python train.py --d_model=96 --norm_eps=1e-06 --init="uniform" --init_std_qkv=0.051 --init_std_up=0.051 --init_std_down=0.0 --beta1=0.95 --schedule="wsd" --decay_fraction=0.759 --batch_tokens=16384
Each number is 500 + 25 x the weight over its row's rms, rounded and kept within 0 to 999. Layers, rows and columns count from 0. Numbers have three digits each. The size before them is the row's rms in percent of the matrix's.

# v: layer 6 attention value, 32x96, rms 0.145, rows 5-20, columns 0-95
# o: layer 6 attention output (transposed), 96x96, rms 1.06, rows 5-20,37-52,69-84, columns 0-95
v5 097:501511523487489503549495508527495493501497481509508518492524525457460510483561489433513478518470541491501518489518556539512470520496484542490545532521473473462495515457521505525499488528508498506485534482517514476502481457563499521497489499522515487548476513498506545511507508483546494505
o5 109:474518571466486526489466483465509474498506522525512463484514492460471512505480485518523462504521525521476465508499481481480463472470527475497475525509515478514495545500505506473532544468553474517508540495513524494497497493509506486496461463456485522502535540495474442472486486469493484518
o37 102:541490531516525522523492495488466522507499497485470527470479511534447482473499520526506494466452459466538516504496517528495547544514475479480492487480499498507492478517473443523525466560487514522507486507458520536508537515493500522534531537482534496497460483481528511502470492499534474503
o69 090:465511499505480445484480471486485508445424485470518546469518491491503474474486517462515546518484472524514500530503502524500526451525515506506517467508464511536509503495494500512448498491475499498506517531496456533538505525486547522505547515500516530516497488500553499487519516507496533478
v6 105:496556487512460497500512465457506490445537497510485512475534517533524476508435540506494532500502490522466482499536517505460477485483488490495505470524498510506490512485489471484486564524519508515551534463523451519516509488486516501496511489461518520504474500464504471526462490529514515538
o6 101:480476525521554441510528426512494534549473528507503441482513493493494493469499557510526513488512507478517521479476485517481491525448468501509498511548480506478511497530483480502527458510467478495493502490499491494511482521495483516520497516537523526446500515534478526459518508496522509482
o38 087:507496509434518541512539476504524446492484535526525514482501513532480503515514492496468498552503461497493481492513502461500520454511488469486478522509530511498486508497510535554505498479497485516497488576523521504479469535506517475510512554546530489548503469524478484483495480489475511481
o70 119:517535493496495532518483583482532553500530487496435539517539479488524514556496506500525476459491509500466477495530497499472478500518511493502513519504469473500497493486536478504548525521524527499495483518478508504514523504539472474452483495479505466481498457465515522480494491465479473491
v7 109:513490502503503516478528488465513521481447532488476468498549564527483459514516534520515498477522546494529518494537504519445500508505487508512503500511531496477456498507480523480532524549482509491485455504471514453498479512509541499501507534493521461509496508486504463511547521557496470510
o7 104:486520487507506479517517485520446477495444520490504496487508520473511494454475484541520540480501468488467499485515508507481524481509487491468466478539510524490524500488513526514514536448464492497477507519562498522524509555493570516511537437505517462506494502468459504497506508499523488493
o39 096:514490514486464554522505460517508479517483523510492459498511449521551443525484502468486486491492545467511479533500501522497526455488520524506480489488499549480520492498467501530504492526533547467479538487556494484491483530510485544512500493491493493527566507494515480506525513504492536495
o71 112:523472556502504476493499508493498514474564502483516482521488523474481525543531523472448481489458490473507466526526503496499516526460506512486517509513472474507488498495519492489507503474472487511542485425492468508511487459491484457489518534500455501504448490514513537505449483467489470504
v8 096:484522463518465500479493495510519552519483486481474521450492540518499512500513486511506474509477452545504487464508510503495491482506531501506504498538518538516527528489512492438535482504493484509478472496500479478468447490526486471480480503512520539574465458501492469519482484537466512538
o8 098:501465511491563470511511494515453496515492482483484509491500442508468487484502546463499465480480510462514501517474461528488506496506513511498500507494529497500529559501459503547498511496538513467526499472546531490477484504505515482517445547483473496536466537500488509522441473495510493518
o40 088:535472488478514475506472486465498413484525463467516504482534538515526479467480504515526512510507481509530535514514504499473480497492502522481435489515477493463493453505522535497498519509490493517542531472457518528516491523511525469498527543490495484465511466494470500520524472521471533486
o72 107:540479521503502522462510558505537491476484555512465489480494475503479486542525493478446517483555501501470490488517495513523496497478508495514538498514481469502463535482511458460503491493483503515458510494498483503459523499501476536486504454514509511453508508475519559501499498506519436468
v9 102:501450514516485507496496503517477483506499494463502498535498492521455535541489497539482493546480544549527529488537513521500534474500512501506514473509489528449476505530507476491524482530509493565496508463470540555523527500540466524490477494532501536489513489482494507499528458475477530489
o9 112:500509503493496487529500528529518500513516530544516483528508491445470522485464492503544482482488489460518499540503479550505501463490536510491507517506490513503494472500511466520495492467501491515498523487465545472508509472479500465486488487495490453525521507423488446556556527465485486499
o41 089:485521453475508489492483547547504506517472529472501527508490476541462504487490491463494498550579531468469505526520465492519489471495486492500460491470487485480481533504488474495495510534505506502498484466504488551512450523536554509505495491490480507515522513503544485471481492539509515536
o73 098:466482487505496550531479500453505494497535477479522483495498500444571476517500495496449519454528466509458530533459483479503444523520511478496495487476490450529487481511525508482515530498470471495520526491522480507468514526523480521475520493525525504486480474486491517505461504476535506519
v10 105:493500485516479499472518504483465480513525464483468513529491478523458521538509513536528504484494485500539494489466546492489500465527509480546498509505488506515483463516504566505472550488499489503522539497503539486474467486487515492436574479536453507462505532504497473481490507504479496497
o10 111:492552505507518487503495518526512491516492473509493514484494462497520525500473483502526532505567486435501501510522504519511457486455495523467492495513514508484458490470545524498438542495512512517466523496521468476535510514539508492518496474503443545514463467493520540501515533505489500528
o42 095:515491502517489487513512466511493496465511492508498495540483527558542489499515479509447465524480530507497510478500456485521453522496498530526539523498558479515461519523473494489489443460472527504512464526487495531514471515485460462479525499500503518489510436514498539482513541517488497513
o74 096:520431447501468498466478521490504499497515498493498499514486511470510508485486487528528482485525503548508489527527531478500512483526502472488479521516485455464557495507480474492523495485515444460505515492466503482472539467513502486549473508480530479501485489474514464545467455520460529484
v11 101:475512507482486489540472509503474492493500502505450477481453513536536476505494485478494508498495506521518518490504541535551456537518495526508488490490459525539467491478466471477527506507515442500516461516486530502535487516489516434505502503534482529504471466477500575482490519525495499482
o11 093:493537503467519443526515542496551496522538430511514486532491540479488543514490513539489454493479490502506483478462494521504514509509520472504460510483518492514531508542491525523489536485507488552482511533475488493489499473493535499487511493467508442504523476482495485462540470491486473496
o43 093:441482516510527493481502418516498510498471511504513496470544497477468490489497478478521531484503514512538524502489466487470475482542496524530496478508487476534514521524529515480482489517471505486525511547504490503497450525500489471548547520514505538497462532525495501508454507538515546512
o75 116:514516479462448519489483496451479485441511521493486529515483477538489475505561515516466528463512530513491502523519504487516534479471472517486517516504516477504533512506532516495501513465524559481498485413484478487501504493504466526482483519510503495539528555478484482502522502504498512480
v12 095:505521513466504514541500458489492465518523503509510486500513503498467471545503517512560510496465456471536481480498472500515473505513515518476508517509503553525488502520490538479562505503526480474522446482473497526513489487573483504519500513473540527500522493557471514495479474491526523489
o12 109:489447495486514482493518467498500507508499490522465486498485503520502513478525535480554506473503503475514471515563483507513573492494515488528502488488471547514557502500529466478519525487527507506497502523478511514448506495512494458496536531472494503489511517532506480488480407517491478479
o44 105:507551503519486504507506506525517520528502493465527544526565507489538471531446470503447488498537473549483523440463491490479481500471512514468496515503511506487490499511512499504426477490486485497523513490506524504521503517475491517488503485531458513517521511489535549499516528497519507547
o76 083:514514520536456506489452518475496474459490461496521502499458527503470513508513509486438499484476464529503524537488499489452475479495494505491503482524467500471517491528522498519515492501509480471520460502549473470520524484522542507462505538494526473518537441427485500488500513510498497504
v13 097:541546489491462534519487499477549514541502513486470507471481502508463467522515531548469468498534492477501479529486556485518527504522522505544495476503498530516503509492519446493505485503519452459503470456533520477515480495515444519473533491506493510488468510528508513501539513478500530505
o13 103:508511447546509469492519458508505480515546501457470529560486509505476503451496529495499485471499505455520470491534472488477475524506473474485471508516505498458520511493511529497507526513519541487500532460500478539441454534503488515486508486510501497494522472509529504460462506535485469500
o45 089:491477504466477495499462502531502510486482486516510472468567489496468507527491467480501498539450510499513490527467485498497498485460500503479496494473434491476487506522511444513499500506555475493513447528469492512495503505497545513508529533523510571478514504535537546499482522498495530508
o77 105:507512503526506500493519518470525500448496501538519483509483462490513479497527540483464550523536475541472509491470504554485487519519528491566501536519501505519501505523478499474518497482456524518484504536462480514554514469504519461550502516494498464522455514468497495509498455501532513496
v14 099:489511495466511466523516532516489439518515471477487487558499477501515523567511493583506516494471499451485527511524503515441496526456472508501516482505474499492541508509484483547502452485498496521490500504553491515492518499502499479482464509520515527503509481511471543501478500499488493528
o14 105:494503497507497490485467467500508480477518512512513458488493495496502490545479465449503481557458506528477522485490551492538487466491470451514453496496473477484504488483527528477524519492493490543481452477462489491538486541482495530487444513480514467528513538507507465466511518526498504529
o46 098:513517431492490495501480540525533508498524458521501557493523501532504526488514490511513491445546496425511494507452540491523489533547519500489521523478493469499478515488500455511498495487487498490481487528450499536490510473497448486522537513502485519477496485475482496513491465505509539500
o78 097:442491518490537502532480535498488527541468524453483509466511538493490496494499535523525528465505493515509476473439447501490535490481529505475537520530505465506473505520497510512513504533512501478526498471510484455502527500495527497495516459480474507527488493428523485505527511497476484451
v15 104:508517530484482482477496486458503517477487509520533486505520502514499497480488466529530479518467487520462469514507504517532504512479506491519539489511450478542546471504532565504468456515532487471483478507476542531544529504463487502490506486475536484501506482541521488480497498573480539502
o15 104:488496569516538515515500486469499521518478519535483473473505478464469511449533488521470508503503458476543511486539553550490474475474504495514522537501517507504508547502484506500544485494489474506535459543478502506513520500492515464538487522465489512505475478528486476494460494472530497515
o47 088:480535476458467512430504523483478538462496502487538502541546509492517467508492504566515527536514518548479499511499527516556496537521459473499535519507461506527489479506523490493465545498501550502502488490514489478517501499485480527483517472504528543504498503495513537485511514482504495485
o79 119:526483511544474511488541484565518456493551494505465558501411508517503519501479528485502492488503538516531485534481468456486507515513492489504461472467526507470479515491486485504534500520474506513503538481512462529513489472494500488482480480512461495477525504508478499536499471491477521504
v16 096:524495500503468525505515512472465519490499431520456541457462549486521466498497509510498538499474487469532496503484522493490454494506491433492527518498518500472512450514521472478481515491516459512460495521496502528513514513524505517558489509490488471476497494513497493480565505489480541508
o16 091:525517464498503527464531463494504543515528502522515485522510481512502507516492523501473528484457514542479444529493488499486490495548537512519491534575484512513499506519461524546488506472498515476491568515515502524498475524517515513495499493511455470504510526533509492471514551465537511515
o48 096:468533528512480461514544476500517478477464492496518566497528528527486498522475489497533468514540446503466507483505522478478487487462454476491471496525524496501484497535527473505511504492482483517534466507473499500491501492507476516541547489466519499472517447457515530475476541472509504481
o80 102:512480490480547531516482485544470478528512523513485487490477469480466514504548507479495513448480512474489521498504495480529530507530528508512535510474472516518466491459493485469476444499488506519485496518526489515467448508475468508495488520551497487521483502522427525506496456553506516509
v17 101:521514509502510495477531481500495436508496479515502516479476487522493484553479519546490505526513490509484502461494541505512532464511462496508557522518504524564505455507536472470476462455495503579511533507502496487499525484515483472508480480496512481467491489498500497485541469487522479464
o17 094:505491469499530461481500488517507496499515495539475521484494488539509473508530490468500485471529515481489480443446488477509465483546508471505475506474488540488500504507472452513456495493558537494463535487430515504484465478511525496529509488499495520496469486497492529488542546505528470509
o49 090:473529450539521512523468508507513484477530496505475505515530520508468535419485488500497540487544495485481555558483507518532479484508496518501494542519527454508482508479517494472486470513479517503551459526502469527537499509489514461538478489505505518506495471497495482481495497524488538510
o81 097:476501545479484513515561507496532506523504490517531495498491513471475524541478504483493485476461542508541452495532505486458541514479525476534514513475502519541495518495537485490526489514508451491503490521472527473511508521562498487483516519519546500529524542487476495515444523491479502533
v18 097:507481521509502498479478497451524505485446504501476491516542506511507485467485509520487533518504524469516464449531512488480507447521540504519505518482478457470511534480500468502486522492522501438515499515462461520468490502502501470494486498537460520483486557541483555490474490462515492516
o18 096:525556480510476506521474530501480528488523480512508512542465508505527455480508597481538511442489509493545478489509460532512527498508489553504531528518518505465505469493513508486463515489489527482517516466521496462470478491483461489477515480498485499478534489485495488495494500501466483486
o50 088:519491486504479496501538456503506447515491545460473501509500457558503468509499497489479544507495525499499492541532505503481509524485514425498459486506502488503481455495462513500539469466501484508466526485546481477466497499501493518531468473496492489472480456558478528489496501488531509489
o82 105:496515526487539528508490520477501481507520495475529459473500532505482499510438497501480471558471490517446533499492503529498449457482474526493503497482452531519469510474488509562489512478527502523519491477529536523520518554481501527501512532494502502532518521476496501501538524527470533503
v19 093:475529493500474483476476473526492570513504469509480524519492504545494528510490506479469466492506487502497553498523456474509481514520495473487544533526476533493478499534510513536498464483492491462534506459485521497491496476477528439513572534494541472501489513476490522509494523508505493537
o19 101:529537473478534492505514478496467503478508496511465506516515511524522495465514472573520554527496483477507472488445515529479515495461487564484474485515491518458501490482493499496508480532501491486505469500456486499556508476494555447514469525524465484491537493489521498494486483499519480482
o51 082:488476548470477464510520510519550453518510502468538494486511529509504517541507530491509459508496477530510526434470452488514487508514456468509497545446486521504519495511497495533516549491504504489490479508498502518466546494470499517471496509546521509474498493479505490516505434526508498483
o83 112:482477468510536530420508497470516521497518501495491469470480509467465502501539525532494479486496518506497456564535529502524514503514505479522473500510536458525495494532533468476471509492468458488483493521543499508473484503501487505474463493470511519541494528484452487492490535483472524523
v20 101:539460490515537502507459508493514482510478497490496501500467481564469509508521538502526468544474529516477481493437484519551507509470520490477491507493495465487489540525430500493486477505536511495497509458521482546519484524481552502502471528472539466511503512483499523512494523506475513523
o20 108:498468473504487520480467533495471480527536485501474521524461527463490503484539504510514493498506479549482518516509549552494503489530497507512478475493531495533491479471506503479467479524509457516517464490482491501426528456491470535520480535548543492467509528496491504528512485493499482453
o52 099:497540515463526544501493529477461523478476522484538526545519526476483485523470514461514503492521469489512526469538502459515526529507506500501520509490456492503503497522528480524541510482504509476468496509473561519524502495518452468515554532502475501479497533513464452485514498522532531496
o84 098:529495493465493498516549541535556513520511540490486491442527508487510524501448473495482514499489517493453465533540480486492541485450492510458550511488525491490510497510511509502483504501468516488504521506519505521493469513476496437530507466492482498562475477490535501512480473485513515523